{"hidden_size": 96, "hidden_act": "swiglu", "positions": "rope", "rope_fraction": 1.0, "attn_scale": 0.177, "init_std_down": 0.0, "optimizer": "muon_variant", "lr_mult_up": 0.861, "decay_shape": "square", "train_tokens": 104600000, "dataset": "wikipedia_en"}
Each number is 500 + 25 x the weight over its row's rms, rounded and kept within 0 to 999. Layers, rows and columns count from 0. Numbers have three digits each. The size before them is the row's rms in percent of the matrix's.

# gate: layer 2 MLP gate, 384x96, rms 0.177, rows 370-383, columns 0-95
# up: layer 2 MLP up, 384x96, rms 0.172, rows 370-383, columns 0-95
# down: layer 2 MLP down (transposed), 384x96, rms 0.0936, rows 370-383, columns 0-95
gate370 110:455523505498500501520501499502514503494485462491522495488458488438505508472563514469493465479481512441486522500526493489488463490491492529540493465532476463470477477478488523499487448503503466502530431489508487496515477478510521457535487518522453498555488506504525495501491536499490500481
up370 101:482520497525491485504512500530523521471469461454539487488446480430530503463558478491497468485473517463490517511522486477488456497478488527526508491526474465497477507471486504493486464517475480509522470491495484484491498479521504457535482484532445518552479495505539506508497531504523509483
down370 099:503502512533509490465516499434486465512526529527480466513539556497525486511492508510520522526504467497490483535456486529531485492506470526537506517478483509479514516517530484500520504529484520520479487497499557528480448495440495441441483467487489488494502500534515473496523486483503525520
gate371 094:501537472500459466510510489456491487557494495500467509504534508505487475481491520494488527509517507518537474450548523520474482480482457433501494495506440522503502441462536479525528520485485472469506527486528494502529487488468483487529487529489524468476493511507534472525484517528487503483
up371 099:477488542490556533473485532560513509461504523511482499500463479529513489525492502461513479476488484479491493513445493493532521489523538568504540517476540503489477543520473495496482493498509500537513508531491492510462503506544534498509515446498467516513479493489488518460513483486527463525
down371 084:493521500475527520442480499549495490477500552519503526504481480519510536538489497487503483459468485522456492482481451451531558484512513495442516511522519488497522494513463492516513489514499465537509503535509522514495477474525537530509524451498461484526496502470516511490505464514506473536
gate372 094:469479489513519504494502555478498512535525482476498492501489509439482482529551480484507522471515519476490547549502472454500506524486494504506493487494479491479524488469469533484492459525465481506485508481527524484523469512462500500508473540505503534545514473489543477518455494558523536523
up372 099:481516498465506494490483481463486475527476517479474472513490506494492493519523501489480522505520512497520500489509480496518531497468466483522493454461466490503497496443437521516553526499472501491461543522525533503487477543514507485554433543514487501495484456528489525494467478520459487478
down372 074:534505520488510504508525470493487504503492485532466513495488459502535526464486507487502466463548480507505482499489539552503497467518523475470474545564485520477483501525532524511481510514493517477514452494513494491525506479534511502498539450514521469500494516510516544549489559446490495484
gate373 109:462529488511510489509504451481501504505460514490564491492490535491475469455514491513499514526512483489523472476491458503502485515479499522504469488517481442499505510520491514447480466453509473488497477505467540512474490516474506438544450504499455470530467492513516516513517531497525517464
up373 101:470517500527506497492513455491496516494460529497539483490497530498463457446513489535488516514507480468518482481503448508496484512479482515516489503506482463490511513520478510453478453460491478499496491498470539511475487510488493435529460507474443467540470481520529543507522526493509524467
down373 128:480510459524523543483514537523471502484496502469459495496512497544545490493512522502473547474469507472499532538469507511499513469513456508568541477482462498515511525472489480551501497539486511524501489520469469481542429473516458488493524506498502491485498496508478508487497517506484499526
gate374 101:465544509484466521475464490484538558482502533458491498533520510494495509521470493534514518497502487512476513482489516484470483495495511528489501517506491454540532502510477477533511525449491558512469507450514519519514524481504551528481490476531483505519523493503499527561481534522529465489
up374 101:518501495548503518476511524504475510497501473519536502495527542497492501479519477464487440475516476517526508460488525505513506530495506491508495508516517498509491488486505510456464511520479432461540454510510502474479470535509437479472472540485486488507453465486503499462553473464504514492
down374 101:496468500469494484502517541515514514508493497507475500499518499494506517464520492481522527475508444487525495503521487488481457488440557469438532522509503497516545487508499446513521435524520530534514518478490489501469557487529490511497461463540507497499505505507462483509505537482471486515
gate375 107:454514501471478497502452476451507519522473505497502482532526538470500492470525495541506506533498485519496505481520502517520501491457522504537479482510474507459504499485513516478442529485490472509478506491483485523489550501484526521474497511575516437499529474532523550534509520516522522506
up375 093:461475526478518473490499488532530527492529501516497510493495467533450473499507459471533496489439498547460476519462473488537505489493469529513495513510485478500499541511465513500526506566510509480477511483453541473465549551526504504519491510491514501485461518486486499512487496473532508492
down375 080:450483506547531489515517507495505484534491529534492521475548463491437491514529480465526492533501498545455473506480497480561521509486481484515508489517483478482445482487499532486486520505506553521475507482490506522522507536515485543513466509483557477492510485518467486533490489497502514518
gate376 092:522528464458440504481459466486474523465494519492519506483524474476453492521521478548540503501492529487508485489508531524540487479523478446503537483507498482522499515476495480478517523534495488481496476504519454497498494510471489506499504495512535455529533541457479513525496479458495534458
up376 092:532458479507481532497500501518519498513528507499490514491474445483521529487485495534487496492499520501442515570513487547462493473493565530537492472468497482490473488495526467513495515545497507523500496474454524521502514505505518490447506479438526524477491519505518498485505487520453493529
down376 051:509460510491511522529485504474480507510529509537479479525492482484493506487441481495492513456516502529490516503519481483487506448481494506490474513473504514480493445558542534522500496492498497492488528523423542541506508505510494480504543495457485466462540474500508433503481511489506477521
gate377 096:469436556527506507484467483521490486496491531524504523511512481438497485512501530488532488516493482513506481532485517470559474468525461496508473488512471510519533509526522487532540498531495522469499529491500515551440501503483497495512477519516466537485458503470502473481496492514478531535
up377 092:532525471481503536505516536505513464514511486556521499498504503479459537436461486510502486472540513513537469464483501527483471519483532554461456503518505517500469467510496497474517522459510467504524505533497475529518513474509534529508487532492514485521519485494484526522553493470515514481
down377 114:485468500516507546490462475517477502499495512473470500520529476478513488507464519497521486535492485519514497513489474466548466528537478493465463456498503501520526504536513507534507489498455487491500502492518481506442456430462499475481511547531510536489462511471493497463521488530484507535
gate378 092:506462455513497522541485521482503482480507526498572524440465501498510500516501511493501448483480457500450502526495499479511496500504486513537502506479478528501498504493534494478461462513470500576483510482527482460507491490514502527443500490512473462518509485525501502491498473475525461534
up378 105:495522528496495470462540517500500498479493471471460499567509506494498523509513464481500518498495535492537475488492529524474464537507493493491508521547516503492495478494464510479514497544522524427506451507468550462495496497505532469497491481502499530493498537474536507474530504555486540491
down378 095:487465503524501512514477520527521518525515484538542474455458517477521498532518538492506451494482499503504516532492479489470505486485460528489493462471481454482492527495504478514477513493508464561512516524557462513481520506471441526518495513466482488505496494526472449490472513478483465479
gate379 129:499537489467500475460506517462469500519471514490482497494498508511506484511522484483516478465514480516508451435513491485506479514487458460462479471524470459536502505470500490489551501500469484504515472538500483475501482474471457440548463524524502462522538498514494502492526513499538483472
up379 127:486465475474503505509518524525488499516537442496529528520484519505547472521468528492481474579483496515515503497489501510528511480494530553491480449480538520495547488529488444512484505483519509486493494528500539477505549510482513537478530478501538498455519503510520475483508493510475491528
down379 098:476470480482497448518490520501492523515526470513491508494468528522517502540502518457513474529501491519503484510519458470547480475512463471480500451554531483510503437496488500513500473500498498491551524535486490466535501503528484456507515494452505509447520515510517457491459512508523500472
gate380 091:471553539493469470561486477509512494467554572463486514476477517517462460543496486446495488513466491536522460496502466464484514500493503491477499494483507499509480460494487488508492541511507539531521497502491548527478508521500514548485488510517496475511485496513479514501460487510500501512
up380 115:537478489544516546473516554503530516488443454527505486477526496503546536516520503501478482471536488460490533548517509518518500484491462503519489536475499463493517514495475509473495498492516523440498521485505483491509503526537487483494518438479494539465476506505509490497517519545475488506
down380 086:511513512493511537463526554515510494490492513480471474524501507501525508537503494454489506476527472455482525594483505488479480507489512534513486521502545488503530527460489505484485489535516460477514523500515496470511561501544482500534485487522492534447493484466488496486468488490469494493
gate381 066:517516455453457487529499511512537494510474488506534521540521480479535493477486475426496501488501481477543481511467506510500504526493518491460504467466494495510507530456468504476482546507466492510504517519517504474525480469476465524499488541518549464470489540534455495508518501516506474511
up381 078:522507522535527538498493509484494482477503533533509477496508499507473504495507474497519499482476488514464519571519465523500521460479574506497516532446545520488477513501528490489510512543502510522516535447500494509516486544499506553508520470439480523482516498481537530489491499510479499482
down381 024:509518510549515498518521492545512458531475524523527493513486516535445470483562515486487516472453495547484522539534498549489523449484542528509520538482489483482541528510539505503508476518514508528515517479489490501519473529471485514493535477512484493518506493516472499450503510466495507508
gate382 123:402507497475499522521537542499513457496486510497503473472480562502506511494519519487504497483482472443507505506468435504479461450515503483529486511471518468521505488470487501512494489515501489488488477516503545526469518531530451481522497475512479491509477486535475497475499506471499498505
up382 117:422541493459510492502539540478498459505470490498475461473484544500477530500510533476508501493515478445516484478488453487430497464529491478497474481506504484504469504502501480491509504499484475483507479513517560490460521492519465476549486489525501472506511479505498462480502519486492484521
down382 128:479534499484451530520451550498520486498524502557515490514467540514521539493500483495465506494481549511546521486486454507518479451501540507508468542474504475520484471466521535538485520505499514456482477514503498503490480538508479516521534494524522501489490504522468512490522474455528489481
gate383 103:474515474549544510487470463476498522473530481516519484486511532466495490503496470475524494479483514503460470493528480482494530492522551468546542501549505515458473524450542513498456470508488524537481505477480549481464488473489509496469495482498515483528481541502510507472484484478490476488
up383 110:523486549503451499519515569504506475510479545476480501524493497518498532473514498521474500513509487478514522478472484506508476504438443516483451496460479485510506476545485458486507514506508463500510508527499446513521519523516487512533484512497467464482509463513464492520512535509547528483
down383 099:441526498488556497490494469492509554503523493542506508486474495475498506523512491478487530485481483523478464511516529473461534506512534503529526505497470521466446516426496495524482476523478507503502500487510553522467486511527473480483518503498483517497466532506521527469546453512498490524